Part of a small language model's weights.
Size: 11 layers, width 256, 2 heads of 128, vocabulary 4096, 10.5M parameters.
Each number is 500 + 50 x the weight over the matrix's rms, rounded and kept within 0 to 999. Layers, rows and columns count from 0. Numbers have three digits each.

# up: layer 7 MLP up, 1024x256, rms 0.0974, rows 773-825, columns 0-127
# down: layer 7 MLP down (transposed), 1024x256, rms 0.0774, rows 773-824, columns 0-127
up773:474542449526503522536517475536471529529515452505541482535530515453501576564496550457577482547461528505455630529466435372517541505482512443473533434648547447468439506421489537546464539517491488458416500439438497563456514546510547520491452531460474470532512545505578595516439533502499520484534492500503412551497557449493468486506446491495459516567487550512597476531489506504425572419437
down773:527469462478485478482415500440471484531606543511449448550518534536523490506558432509509499562507494456462451504496424525504499523566603513500475545511476523518460547504490528599431562622543482514485481513497372491488482521540474532482530456542475437478534584490460485468587579449494439450484477560589482394494523503475474430404508488513514480525497460500398519494520438473493514515464
up774:583522559437489601473472553511420434428467546528543490486461463453455485473521473461599506465492422483544524398588470436527501463502581480505509510558486481497503463472552511544454530518549484511477551506516491497461531487499472463494540529460499588448526517532505532480480556522479527466507539444565462456512459450541511507479422515495626486483506509468437502429575432513501483505463
down774:468500446560412480542422490460480499526470471397502507493509490542554441469479488576369496497503529440469415552458564551454587525471495502450495535470534479466512516587467539440516469467406494475499529495482447494517457508515490490451446474549535458480520481509476535514519479499530517544514491508415539524456532531490483506529485484512399474539555476559513501555479547503524477477499
up775:603430488469542561504552548466429522508531466505432395493464610456583551610512447495429554545567543559565549471522457549543492513437483429485487474525578556453503522546413526406402621554479480422477449486463529397527507446526498515383513577560544484561472539486460478481465552552442570507488540479426398446488420386517536553479406538489455478594577503467478417544392459468381502491508
down775:462535566525543573465530527492516449488423499389432493524437457535520456422390519498579459527490512462467431558573590416496594437527419517585476454446473470541458416462529515528463493539571525425449540460562566432510472422501409573522432462473378529471530470556552376494540424506491452572447599538451589536440590461593591537475549527495513377588535443411609550565536492520456470450481
up776:507468499534389485435444492474445423523543534549500520437409475557528582516502545466497475533550460509478537425518588577395511562648389501531440447439481474485516495468363415462582524488420396516642375661449478523372464387552525500583513489549462611635519467500488487507320503619523563463434547485496429522466495465469474558527489505482541449533595351494465566455553518521477569444575
down776:567450557444551539639539626539598522588484489500510445399560506452442653513510461597464516440520508508420449435464463395591517572377567519463581530500463444437527391556431484477482527531503454548465526420601566514483499509478606488475551522530523479451375540537513543723530474508473465425460536499546469449548640491534380463391621500499626440476507585526487507560486526414477597538446
up777:511434469484486424512557430408443550498528552487557516558549506563485537538514567498545528486571511502496519527471466543486628538469549491478446533524536594442484517462505470499560503457522484517498468487522487510515489493559470476505560491464508502568445574553514510441488381505547459493491516444469524491460510565526476480465549450561535423473472423480480516391560563537429453543507
down777:535503544453433497548470538470499531486510586504496455514556569549483460450411511454470561572519494511493480464432484451471511478513507540528463526558461468422472481528589475576459559547458500516522478538499482549564538485507485487444645549503516541560490596522513452558574479459480476399497458498562532550535582488455463523535443498488411490493569476482445582524597453582367368542464
up778:418431525505510518443484472536408541475488512469507504518473541481498484443505408493484478557483498364538510565596498504450548532458468515475421452498562483486593542493551464563492460479578555475495464481521565514524540497494539507435553458481565500597440443454483458427432466522509461450554572462445558437418546516510465515448520555527562477476413502538525521410488628540498442452428
down778:529547493502471456519434566481500498624503491493511562472522470417531520471476505404483476503566562493485504504542649526615493563561530430414539506506521450554500496513546531448484528486466556441491519471453493455552450436561537527613336477438526551468521471476478517500505519512485579536445451462416491522426488420469535557476588437433511512503448462426582405498502470530612413515512
up779:355487421459514521498532505604512479468517503478515476481466494543502459469535476432481446504509536585554459553449515468439585589509541482476549480553409451485446511508557476460560614452545461460546472581347493546548546421437481509488573449464591405442502556513505421523489523560487500436436581529521551481520507522430487469500474478571458516547415597417546486512456503474488584536463
down779:584505539506513463516500534451475505569562469494483485532398503564484505523572532476478483502491561457492542501469376471547521506542447543387418499436473526548494522432540426577578537540531473447453538563434495465460479529540491500496486501594483518551488551547470541445512460542513495577487379552525403488483368584527463455549533590539560476579543480607429471601446478532466545448453
up780:418467472523456437504523476545471547502536500477469553440604486472503560555499490510499579488478542503553586505562475515409506415576491432442551423448449504579464518436484582479549476472423518492408548534507519448486507450505477474400512518538416493502511512454510533597451594481472439505573528487417547518498543507508572584449590570471533488562468565549486551521511510545382508468456
down780:536443499511413509432528602493495552590501513539557422533461532471486525550455451458496507479463504512491465504502569499607530459457545476481542526534543571421403539478436449396535526496566390564499583508472570426551462614525524500476431541508582525551444524432556401470538447425486468517567476514447577549515468421575457461562482549434459483414518510476453505495524477484543517508550
up781:559475557414547380504470392405469480540643478572500528373529577505493463582452454570400584515549524538452557461508554563485504402496485474468511480487503465428452574482529544484560569428506491511532490583601565524490546432549524521456522543554549503539533532479468517477538440522585573501523424567502547446504509563482414529429470538473500490415482520525585458476506502498478508502464
down781:555625507566455520469539576458558498566451467493543463578496499417570553442506455414427487441485571502529559438566493460465427648502637499521468483445505473605587477494541541485432534520540495546396514422459488444426436603458574484512468510460462546529561442532518486471508503422459420609498482499469520581494417380511525456520515488587498548515440519598482359559448447503418620460497
up782:526416514444487466411518517473613440460526503513476461394422478468583560456509433564490562587526582491570511474493551465528589516537398517556527538525536552514530496562500541474512530484509389501381441539573539536502436490469418406575519560524396458523508537600463482425502482510512456478524493499529562370477541461599461487481451483492596398598492574555540383533436507522578563487469
down782:451532476485445577646609493459485518476510433455505460476503405465535490519483433502476518500525430464478526604565418495518427545501425545492440569470576496514485536538598512461566491527563476515549573569434548463553491566560442432576535536545607460432420525492424605442535463568515458546548559496431476478441452501411483469461551517414489502508518526510552583505545537503484464444473
up783:464479509462457547532533468462399441535587481477534447383504521477568451492533620555436510454487486584495513434516523490423482554506480523542527472559545433478621507466565615511517524541484484447497522596526470567441549497489512503557392483549480513449488473549457448491409475530562493549448456525478499437476583433491392522493475489497507574511577513486433388547495450492539526484483
down783:536427404535465553528533461500379446537503439541588498483527506473556527526485547437478413447538511468570524461507499566410561462537551493527480557475470542544434577588391508636470540497570537535513565548458430532495522515565474478515514479487430446484479477608537528480422462479495508367455558504553568432533512565506512414581490582541555478511552543562501522474554447526477457492586
up784:481487377428600466472547574485516429549442591471468552529603439510512580569379443511425435423509556498429459393544450473451527470477501439519448432489485461470464553533487494543516571464483477420528462504501506536440534411545421441384454606495462477494512530486570489525521507535501507437572504498391411549524480477505453545541479573551480490525589492511473478442628481534397474522417
down784:597503520474547543547519486460515538395563590462507440456523590522634435567623476529529480527522476344498441490477423568459488408538421436437486568474520525422507482604573553511431600469443433503609585528560499516551581420450441566411494519471527585513505583548530459513498458471424555468495472465499526409476512467533453522483475533481459597474470522519441502492449439482453519570523
up785:575489498439479542564477493445627492554543470513471469506522476490525540569499536568569474500408477442462593533547538477399435556613466475504524472433509461493506520443570559398527498447455420529520369472519434541504473419499560509486502564482556389495483552526458480548478467503523491571481463663506529432531540439551438586451511496547475521489492584471497494548488500494570565364555
down785:476542468533501551441580519494534555552540484558588548470604436409436472502643520575432571340485529449534428554530495588513511484559488474490496375453487482447447507640504523530498540480559553546521544552499532501538613493477438440477517447522505482484540457482541464550492516530426567485451531497384437464528554539488559398521455508551465477457526523532426558537527462412501447530552
up786:559511489457427461570509509496569538470550524487516461473462523443551484508425542510531477501486498566468512576573517534472448509505394499484630470533384521465511568557574411505508522552435376570509435494452596538499449491530461498511535510402522461561551490487473510506489488532466392494480425624499444462475505522378466477521473464508513531586584482511556654495479436451560512479547
down786:546424520448471516507472487552519422465505486512503551465452464517512531517439531547554523574536432422572533586485577509466455415445502523521426501458529518458592460512481537538375530545476454590568419462486528512487447458494504517512447554539464473379441451480511452469528369471462534504480534499509599516585530439566478498398498445357457550499542460489460544495498546464516481488432
up787:563472549441470465431454466424409424441571502490511469430489502559472454475486547524427409475559422554528540398600520516439496524631433511461533441484474488514500496527519547508522424493504553489554513501484481533573507514397499525485469520514560495461454410588574609448503443549502531450456527513492458483530615515467564535454423510479522468497532465579469581536461532485535412428516
down787:568416487400464511545544507563483534523464502513530485459453505467495561460528543530406487415481548445487537608454468462585481408528566534511536503527568437403524338589390454512625514511534364497358540439528481544588519472510447458461559488521487515549530525431524454420463537518565503474541437477532579481505490394511558478510449538498513560479473506482568468555616485528508519585562
up788:544541447491499412435530608577393481537496454491538507473493457391473480451407588465399581482526472585454567421546494505530562526529508523523517536554476429408531528507491476563422454539496487533472537515456547539370520487559490499509466507510475618522420459532503491460529569482498482522454530544459384492511467516577421465489426631505495487528498486497508502479521458439422474445496
down788:443403479466411557577518405464516503482563564506481548550541535613469507587434480487513453500539468556459469504497459554504423541543455473481465563458449569545540557566531490497429530524588564539563432497544622460574485535397589516516474639470519391561512519395510504536532502470478578525454538527487437489451530540489535551480527488496483482482349509483490444464457533471536496447476
up789:547515457435489423538460501487402432542499501441434474469441418472557428582436561556469440474490434527431422457475486460464495523587543496544453569503421511523463527386547569550596412461536512454502503539559466462438508526491485498496526427476563590477480523493518515551545567520473441474455566464493417505462526479491463494433460566568478522478520595557482552466492465512568567497514
down789:505441516510576501427514453448619510501548464465444533517493618492440486522499486523488551598582592512532592478542599514516434424382485578491556482434538562481497455537481436502495639481432552542408523531422526535543572441559493534465540507535496461544471491471481489503462384510447545473488490561511524507558505526467538506410490449482561444459453442516522418551447528483434411485549
up790:462428494521550551532560523451460471465491434559582509453436538472569559526489490387452484471507515615502592522562507568449544564525545404569461477410376505500510552465502524545447479568397533491427603530439558478475532497491527548561452518476522470418454485546508485513469499468459569461513461507512488513474566524535477475464440540653517488456440456481520460488618479474459524447462
down790:516503520469537511578640415492444483524483464471469512522471542471502501513487506492478449504594452446537450471464405559465473550494429515514479484509493476292521518500535522443479538425466496521564508448639460472555454463457486499446520431476492513501522411570450500527461449501540530482523348505465491448495580593474538503436573490554530450551446476367465501451572550517517546475482
up791:459473471530510307431512476434419340538535461563556532530456457433554531497418469524456485597501505552549519530484417499518471534419558447493578490593448468461454466535583438494558517412505532481511483479509425567502448508487554468453470489534528563584594509520489493488507535522519426441560608475467466489624563484452496490420530571558415414542529400424449566452478511515513462459460
down791:470559412440508536412493504535439474556447531487491462419553439482528512554482558428440390469495566536545468448437493462402473515503433493480430494535531555536629494486602499525518498488525426463543415540493465459372455507455544552572570489502419429503433550513490582494651567504468460450607479436511502530498436469502582548458556536536519571536487525568434535556459491512451476552458
up792:447559497523546475548586481563545495454518569429419522455513552516518510437520518521473462489497540433576461559477475542584549527452499440451478465507587572455565523480449442470479467504464523530415428425535544422563499469551454464503474482490543517536495353501508595473473542523568454573459515456484500451441374517586562619553531556515530470475500591589492498440458603460432495501522
down792:566506474457476473470438524500470557510443499528514509497506460473436449580484553470530506463480526497464512427482526476415518517512513512475448470467482469557523480515537484531474535456501416543588518574474520511485477518466536514484507501553494507360510511511442384424528530485475437393526450575478531543536473506451473416511501536457575492618464504478427472496528532452535500565497
up793:554440477479518490427564508531519441469537497387588475503513491535424454465568504576474473450469537610510528330589573558470515560507528447595565497552405476509546561511444389461495523496523450419503398533490467540443532506493498434492488612532446519476505472495513527528442382503476535526523582560432514476526579449481462453526532459548475550569522522573611421474485505457426622420416
down793:469585445549597484605596508439483512438528426541509586444502546407542592578546473535589540436504489500522449654663543487382477486584596414500361438430575552503552500516561600469506476471440467424519501492503492615554483556542506596466516380503511431496511602465529486510515481540564552369621371492550529485584463507492483574532565491553475552508525539452442458498507487462424541641516
up794:452456449485517559509502604573568573518536470561487471399375469453612539543491555532464553369403495510539513528555519504485509550544500523461475535483470405434485557462501501419487440456482360531467498377518453502505537450391422473434489481446478459442440435492521566491514460610533461426462525501502522448509558503495478539501481458443529619517471468526495497416494471557633540524464
down794:509509614619506564664498590534577579464498474465532484477529464539424480416551551504464477513417459487510513478535472388605543557531427404513464449492476511508558474489496419523478433515395532494540525511477494509648499466350443494446444567462475666470489514491513535590444455483418523460503441530475491420547510438548489542578529474474516485507525511380538398462542522571455419459471
up795:467526540352503460408475590488478518393512474368514366580438433513476464472502490481504578474423452543547560582565475505516546509469398526557615542489430489500536471442443522435516419584582477467462442513473390482425473467515541422364517509413463491561476485581471526474484514568576474523518641550509422553540497512570483567494522494583546479597424438593494487533515490476490552516391
down795:515530536429527598456465441486477441563589459593509504484421565481415499581460458437607563488461492562503518536369573495527527499479484487479483544542534413479415538503483492544520597416521443515472433548505597522493511435544536544479518444510510446453532418493541584574494488562543443467439475503540561413442461421508588367461514492493549526477610533517540478538582509619459453530442
up796:467507572534439630530521407491583416494541519519494453484501444505456535565489402453529490462504524443466551549489555516545504477487457441591461432441497539502442599499465440568561489524444429585463533412519436415466480431442346565566463570483493487506475434528513560562420446582427513483538514502473555418485451545487522579411500475553392433535396431637437406492476525479563553460498
down796:431410622441487494567596511555604499475594457583423484515473509484417515592454550562552521551568434545512430430555361428472423553563440377542535501430428482393442515464496497535528464571504439437495503502522523579518458449501463524548529527382496476454490574464503488469555557581566564531386415537496436455500531631480467611398546498576452500445372563484594458476484465498522581608628
up797:477514533546470456417470677518539564538555470426524492417475461561525529496506474567600558442482438484514614522596563446520545530580432458572632509543486563464419453496577389467441513466494507411490458477510511535402545391537519502523529639480489515534592569466472565474488547550537416512542434512518562450486463493523423490598478472505517414443473492509437406455531457458554500440428
down797:562550514549364609408508513483549580562567455484626559444560569539480515447444424480476431548436547533592446473499462383533553562509468569537424571472516549573529463511398491451582476481451509486481547528502548450576561473528451486386468488420447623452610429378532482412535624515483503532560419521482496568540428391472564516496449486445410462545456517431604480558569488405452505377438
up798:444544530513512543453475587583488400510454488460485502420522510490527495555456503559448512532544513541497559549576442515491513450490522479517575499586433470542473520530556510430447530502490416548499541466497482524504498472392490502541452531462457497538467499473444477546554444490490561548536566545519622551454499511515442468483519541498581485529469479620501484548571564508516573485557
down798:493478512469469446528399442533522431549459567473506505547541551587434559541535511442458401499471487548539462384449451453527413407487495465480506498536531468537515464473427483552504471466516476464500488511551500475416589455502497442533531497485490536535501429506444469416507503532497501520366476426536479499496460466509512529555500496608452460455543528459506498526486498457483491599552
up799:488555468519510558405590554504569597380511562444438477567424623415465495490529488535568405581511394549478557441578488491527505574465508486475471540496489482427521576458530518387552455439449453477440530490501563449522491393475522500440579483449460550520474493576503482531514461480525441576511477530562562477487527525641525535384454435585434494497440453565481395460542502516471568454443
down799:382501390504505458487530602521535447485477535621385425474510552552502485460574404478575485485539485515476481505465463504412496515545438538508479568455519580422519510556466545542440517475496500543463420519470464491503412519445578490363506433478533512464509513480455367492530489472552472594552522542573444546582512399504563503483511361460470426508478538536379461443457584512571455506486
up800:516461479539572429549501518536511509449497511413462457457494456485462485519485492593503528492498473529498452578484485463483522492541546525562548473441564455485424491477545547470511482449507501443511441556422491511499477412509364509472501450599560465558499482501516479548488544569526414543550478408540544433500542460523494492518582516493515451484550517486552484503532477465498483498541
down800:482483599487418484495527512498462514526503426481502560531633536479583460484578484538513460491525525468506453517505562416515515526435481508555403482533550533472531508482457516574435463487538514547513492501537547474441540448490589541481455476538474484531495439512527447505493476470394513486489603564425437525506485538467520492528482525572500520476474520476528496537569642519467433472547
up801:442489471466541486523541421477519421505489517478546473594513491497531462510555493523501465545438488465552531549521625474535526556456505424485532441433497502451475583421543432492497501446493515481543499531521551440527437482454489555449543489507451527508481565425541524416490416487618519586476508515468433445474549457465476430443523479550544500440501556506571522529496483497583506435440
down801:432473425475450504444524513518531506573449388531492491525451435492510442442509407485468554448504569528401576492517455521453573451521498439471567450436478471553548486460504496481585572506481447533457549477619459512504499498525631575533529479485476504536552542610564471475469400458495487508512513544507491588589480489550513466500473483509467438510487436571426487524505526517498582456523
up802:451559496468430532514473426528422533485489512508536501466473530512546629539518483565519422555467456506547514443549511482454562471537540545407571505461485513390395428497547457343442490508566485512461436457505481508490480510469507477515466476500478459435443498536538536442583390515464559515489490505420539477534516578522482503554458537436464538426504486514543491514504470593541502535545
down802:506550501476475441536546468522500550503421562453542541452547555633537488520523580429517555383403489539551544557429486457480445568462569582551501487464466533494488520422542454433525522496434532548470463475452541588451535470474464492528539495487416525518514487377495516455473553457506493471412510483435446541485468469448458630575526540446540519508536459471467522428578504504481518520530
up803:447508509457580518492515488496522487431527474537435468437592438503588490422506451518452543513479533552503499508619444474560628482510484531503512508462459438490541482461481498538429533449477433617493440426524543505554522546505497502444411564536442519554458486496515573470437489520462485519465514514497498471422487457514547484509438521477436532592439489494537531547425423538504504539491
down803:509396492537462577515566489439519534581454430436526444544512492511437540512481567538537420452494478471443558521549533466454539522447502537478554469566524554418443507537476520493572432543532507452474500529473507573408558566545447486427560529519523530543490580481511527534526444450507451527572535435506523527497450425545448513465463515530498480564564558510524412527481534494392461490420
up804:433392504493539521463575511482443482494463491413487622501494495558517604496444475438468425484612518488497589529472543468472573515518507460494490446444506512465581461531444495474514519506498551459571542517506550516433500512498450475450500551514521507458359498507499482465557430521452484497573551489456516536448512494556475485557405556433530387489506482472487442440575559515466507501472
down804:514533453572554553549510505410454522578540563500496546458512548486502454524422527424568577464543501466501419563487520462509478466533529433447537486520493409502549520430488599526463504307465457539496417502530568417486462543475544550430492516462495513508500474547542441487457412575609475483624573454471508435513494594444556528518450506457500534443573481576441407577573436505544395552521
up805:571486487522440543474491616432481439474501486418447509513511540486470429554404438528505472564509504449475536478429523403455541653576508480557547397554508484563463528480524497513524513479429464546453486453475508586569484450541439489470547532481528488475518562469455493526570488557497470500573572408541530463520459518526407489461526528542485601547558531505522503463502506437462582457473
down805:526415534570489473519556481568427655564500453611512489520561497507450577493473491549522499522463463478555527586430540453520507484457496543483532501505571430575433448534522484545449444401539517481521454577532478577517452564550475615530431525418461564588493474589435452481473541539525488494407556529481489487420601419529469414484486382523457509494488533449511455498445524492441517538406
up806:420465446518534524543532460470625478532583418464573468506549536493462488457520546475550448540464500470443520530497489494522516503549532495541627458542441513451415530490470477544538540500441541457532441544529382450463480507493553487576415446484534521566580508412526537551527552502472474540640460516516508504524458501468453579429547552532554587542397482492472535507472418470609541491529
down806:477499531527509463464397447545515520505461496504533459468520544515463439536504452616500473570512455533428403596571539498494459510490620487319491441513501480486392509501444502529550436454579470515477500496474549461571490516530401515535477422550550475501512584472438629456509436556490481478513554530429532465464481515409441499514510512507473515509557536540519525538548530542433499417492
up807:457506417536538506460572516508547511495505488433492520482516463399487506495457500463467484460593466479508519447446473604475532480414527512504458504458473453492430518476494457512476470375504470445496540510459475474555517510560531468427433531481509475555522495561562537487528541457497579509540570519463559552446445540512482507535454512494455552539482511551496503560551541490459471510478
down807:561514561468438519411466537548401547527492490460513487509507512460494507539502461528498517469437557460478503461530482477567501511534554509500441531489465533585486389458492504460531541632476465542521530488512503497455494418527477554591525464482469445451487472432469387538561493466501452507471495487525511506495509445468496521549476447501522439427529493466487529498529459485492547484598
up808:557404447483516471414462576515492446453625452519411427421530541652563504608552476390400553491415551511452486502555567585486576560479477510405545410553443454418484522530445501461480566421372374420486479497563487562543500430465461482467471564589596450559479494442504508502572497553488519513572505586488484429498608528557358477378502471470530447535487527599437429529511496435526575480517
down808:521482451545498579551542503471581449459506487467577523487442493461508472453561481466494451526597580436502491496369483598401476421499533451532563514435603479515471455620418446601442475518513415617501354512434521470573531417419452422519575617532429430484450505421562495520511577477459468433588562536457500662558419595355521562485482524535416551488504515557524491504368493549520498484488
up809:458528514431548527524561476433524469476611614534583484499450538537532544507472503521447507550532540452445461568533490474459573509524525540494561463471546531571408593469490473517491537438537503485512457494493413483538510502512474473504584467418436513614451534466472464436523461536518499539573438464445542543395581422452411611510559445513514545430448444465501571492508454463493460480527
down809:480502511494570474541587506490424417435392497549408429517553406519633470505457472489441377402548499516473470545483472454611520523532510493412563382461493482468551470474401530567553564563499552518503539504432453494492629453462473544555525513385467515504573501588502459516463479504526510473444429469565497544560570513488541574549572511542525481599521512452440606439472471442441401568582
up810:398513357585513554534496476505532563462468532549494443533397497542565519544481566569395496569611591448454528500550476549390498487428532526468542501523389500450455472556512485430486459456450492507530452552562531422483521535421478515471457519521532550506430611506475473447494403555479525557511603499578622510453464530545464450387451500535516486479551457594453425550483491544527506430517
down810:510490520513527524461391503582526477458467556524545486470469387530483543564443457542567541575398554443433478548533616581402521468554464469607473545455480547469483456457569537493519436528526475459508530493511475512497455399563468480553580528421596636609478579528474412472498554522513512456504547553557453457514509605587563506562541515637534483506395477502545459476557462523515493587427
up811:483513515413463529525520541480486460510493453481407541523461524572514580543554444497495555448628461580475548474477422505461515600572551483573506437520470554438403549527473492519516592509512366482549570526480598550435560429436456458465465532441460549465537434562400603458468391496494465532511546550432468444560524553581443550515437578538474457553435446524551484488456448507448572378520
down811:405482499520381592647487435530480519579498482355490463447553541583485487530520460367481500415479564494475540563436469503511574556533500568523404521494500566417592595403510536567480433482547486514609571464488484525585525540482551613472544536489451458471511443554507406519457482405413400422573373525594534535521479512430494527479560464482514568477467555561481369570455490491531488522485
up812:536482539396511454442451566462532510496553434460422472555508522439530514554456543584527504580523527408523607582462601491548548567496425523475486389455445562533463606450368454477408516461554494485534450562553342449580469402480498484503524529417517445460376551570508481448407419551490624520460580588449480465491462503538525433497499532562516495564607480505554476483478490511432532510609
down812:422546490473418436531410467484544491497533436502493432480413530559410490551488484461473534452456575605540469529545418546605446435468523420467511463561552521548490432497558517581460580453472619559486414579445525537384518597554393527539456410540442545544433477380462489500515486593473445489421552386476464552554598590576488481533524581469473501583580477476552487458542516367484402547422
up813:606531490503624575495528466564512406435402582505408528452564464526454530547452450415403631535510503562479474490565515547498442490502428526509457505406422583441455554466599438538434565514440327449460397487482529475452440426386465509507534600392386507449567435419367480420492534532465468577551438559481569396488539605547526550563493491488598543528432527529550464379417491414556558436490
down813:528534655554486522488500485465622507492437476601562581513578497580463479591520392507545511444576475402522505389534399537689436412360513533528475405478503477485398473481487488547540436479400473594453522410492562604515482423533475534497524522604503523525482407426490470411501498434558516531541530459527540466486519443537405564547436389636545375507551458485520461447436453603432613489550
up814:435477533556507502548558554491520476525578492525542454462497485505490497501553486494470531403487493534531510471489502498476546534571575423450458473393510500490430458488546464495526430474504553474537422507559490547411557468466444494500495474529588493389466550385503457436508456514607464484452520480432415505486469540465449541551481482522413468443491593519533438579512493528476541513465
down814:522587566457441493522564504542470469505494561496469511558548611508435496598570603486471487509544450534488475569532489576533437495458536512525484504539477490480515508407407389526507495436510459528564462509519459404513437534530506596475497479479486476520466427505480456533462489486449482491536553437506548444529515474587576522517487583484441524504518542514510544448514545507426541502491
up815:432460545449478488475574494371540449477516427502475547527545596543511553438484475438458550579498445390521484524481550532530476555520455469425480372531457546505478525512380505491463488516406495612431549514547535475458444424386428475509513460468537568449357550566480552535533464489507534444556502495447503394473571535508524599525519473534442407477555476658558390430457575523416557455543
down815:445592599522491545539559493529538532498465544646462500563554509431497364497451467507474533468500510566490465550504517504448551529490569579592574467444410380512452458571439429595638561468515505517501508417533506462573563424487459455519445555481638436506519479459461426460552514509554486559475506583403475594583505463484519541434526560540504462424496493439442536478582528473457363489450
up816:521547493561449527574437504479463514522491498478560506463432507500485495519543505493513500484448471583435484578594592607529503518516428412535481521588512576533550532493522552570521416488515478505496443456598534518499527553544539514377526479504531519516504548449467500458506460446548561456513473466523563517484460502470432551536502511522575468541443524532491522550512414481372574429492
down816:520535497449544536536509504516510535521513512526558440524520515527597478404482603508568501565487499473541450476502547450480536476525529486444434582405545418538516508500498536487559551517513403468576494519601542424495496451517481493568464457523542435493512517618462493454485546446505456506470438492395439455473490492480532480500479420511471503505568450522555483463492586447465473482539
up817:481470527530490541483499600560498545491556403471460492565478456451452512465505522500526461412543481519475518552421554399506592587415487507542447447513471482491510493480485507504480505487528527478439532623479539489452563459449465496567528485393423577538499562479464502497480451590445573550474578553483560500437547579475449553441460504549462509538515543497532470540475522412437473445560
down817:462431441518387309471431505467585421496488539385521547568519508530452610485567496494478528505518497586459505486554485623396421516410518431491589478500522498588543533435532486464500481572574491525535468600491528481478502455563433564467520488512530364519494530432383582508482435531517459486505505403603479537400528595481531437493503481494585517501482474443520503407398459489419443545538
up818:570544508545462428473454469445497472532508487513585536410505516534549512518495514511537546545547524462576466539537542478488567482484496461440543484590499437505488527435517541387558444568490519485476467578606549495439480616447444540508480491572481471484477400551526459400514484455520502427533512501401468525534437532477513591541466559502512520501443514461504440559464410516545570463430
down818:474505506468461492451508513524501565545502502430521516514454513568556514494482486553535542432468592506507555521467423488555448495570401506614537485393520540511438502496381429586559481508497525473516567449488452507594497487465537502504532488437513555446518518467508417503501505398508445476524576483473511498524450529538463515470442525480425558583525491478586575439569531523542620547513
up819:503532437532495550518526459395549454450500579513517405536467592468572472541476451416559490673485545559452614546430483403437553543556498564476587486454462422514480418481531453467459450493490542564540437613483481464436423544493546467516449526472396640472564632554478494525517472524545486489464460537544524461408444524563416462490523548538495528527508463540557485450480551449390570538376
down819:423452520508585503504534488466492592539505474490507543490461471506519524598523518549444523447512504550453481486539462468477569503548469518545486466609498586530558429524535501407449415474500504512537490561468504485566406539346499482580502476521539511523496454517415516579498567507468493554479580530409517598499587501509510435452524431506479500466491544473465526516481494456460499528566
up820:592519472545533388525568473501455351474475512447503409460425521576515567559422566495515532540610489523560472459532545511469447494483577489442536424499526454523491473455459456404515516510485384508463484506503529573550533454569504505535562513447472534505487511500506535393505528563519504508520546428538529509571372517512474508448554458473512545520483533566529551546470446500588473488480
down820:451496565453493524435517421532516568497566484521548490546454605503481492412475560504441411432480528545520493467519429537491588518550468476528466435456454468474522477480437513469581527600432588432473512461544466441430470463474507485566476487531512534453497572530471486504500536398442532420493503480457453452438544513500499561486467563484496482487457469429613500493605458525468490420470
up821:433419408520530529477461525535607508462512480464432485397524471461568506452515502472464450468489514629472506517522493500535636512457485503528492455527556403514471593542486467461518575525430480445504487566579471562522503531528483462549442415507541493542530442534429491481454412521489571475522454517431525510515438572588459452503526563476450340523496528580399466562430562514398465495538
down821:512528484488466512493505456442464533482634513536564507489584545496527544473494489471594498524521505448543468476502546540387385541483564424508450556587444570458538489390495509560452531433537514445457568523466488473536464502457468486525499518459521508534388437449544521518463472500517504501443480464490493474430434460492519528422415544541501565567566526493482575416495419509499579570495
up822:647417537490517410538511485371509456460468475507458549487422427450533547592486490496556476533502479620565526546564561414435494569447527448580455508460504463472400521562503470462409553496552571520517469459594610491476491501459464517541527543582601563418400495395495514479470537524529545518416485490498511435457552456518480408525567490460450438494562478493516551601499436490561545474600
down822:429529410468520520595446524429460503528525492509505515560552477436488584433516528495508511506563511380619462530503422456554499499530480569541500451574563490473584469430502562487494502619603429445405605447439472527514526500417474479528471511546462519518526439536567435552437533489488491496531472507450477546505619453520557509537458506564389470518493578497397451478477533593458465533544
up823:566490470533481498407411553532516430485468385415587523499451489427452529465467434492406552572493500491524541515440500511524495515536559416479502446601393473523566537482494522486474520396443517429436463457440526595457495497498415520456529439497431499546495569426516455419441501504567415547568502431535516520401526423412467464547469637500521442551497508551457458511564579494477545538469
down823:530583516481487572555455555606475523493566581461514509518553521475462496540498446550477499474355518501537403450540472429478463522480460537527536498563568526520567468517492504577469482486504527590469453443589469537558407542412500397383502534516498546456439347476548487560559446569479528427443477467513513575522470537485445435518375346520466487470486543537515539514447542581444453409478
up824:532426559447566602537569466542466500603566536514577521415467543449473477498444503507446566453489452497474579423478529398452580445508521525503499491471527555359395451485457568562483504449479538549454582481376415536395520469507483553480458519487505434405516516509490474490522531517417486409556567450537447424467501549490483457510482462516574518410515528544453513457550484515499502522443
down824:472496427510486405443436557505550514424496442460417462536499516522541464530530472469558485627486510484490401540496550552527476491487544446511536540523514498569426552484571446431486591539497439500531339476558557506597471540506518460491552557512510568527473475480551468490414489504560505582477472586408584550458556471531493533483573540507496506507510468479572479550481546494534520425492
up825:562480480483491458471509465551415493450496491471500571568588477492509554463448543500468527468576503482509632415567446472553606617522541512477523405533493521482471526548476517493487535563470517598525476561477484416480437432483470500529469501418458476483507623494480451559512475545519498506571400478464592574396487441449548605367438500552529526552492464453581447491599467465495496523515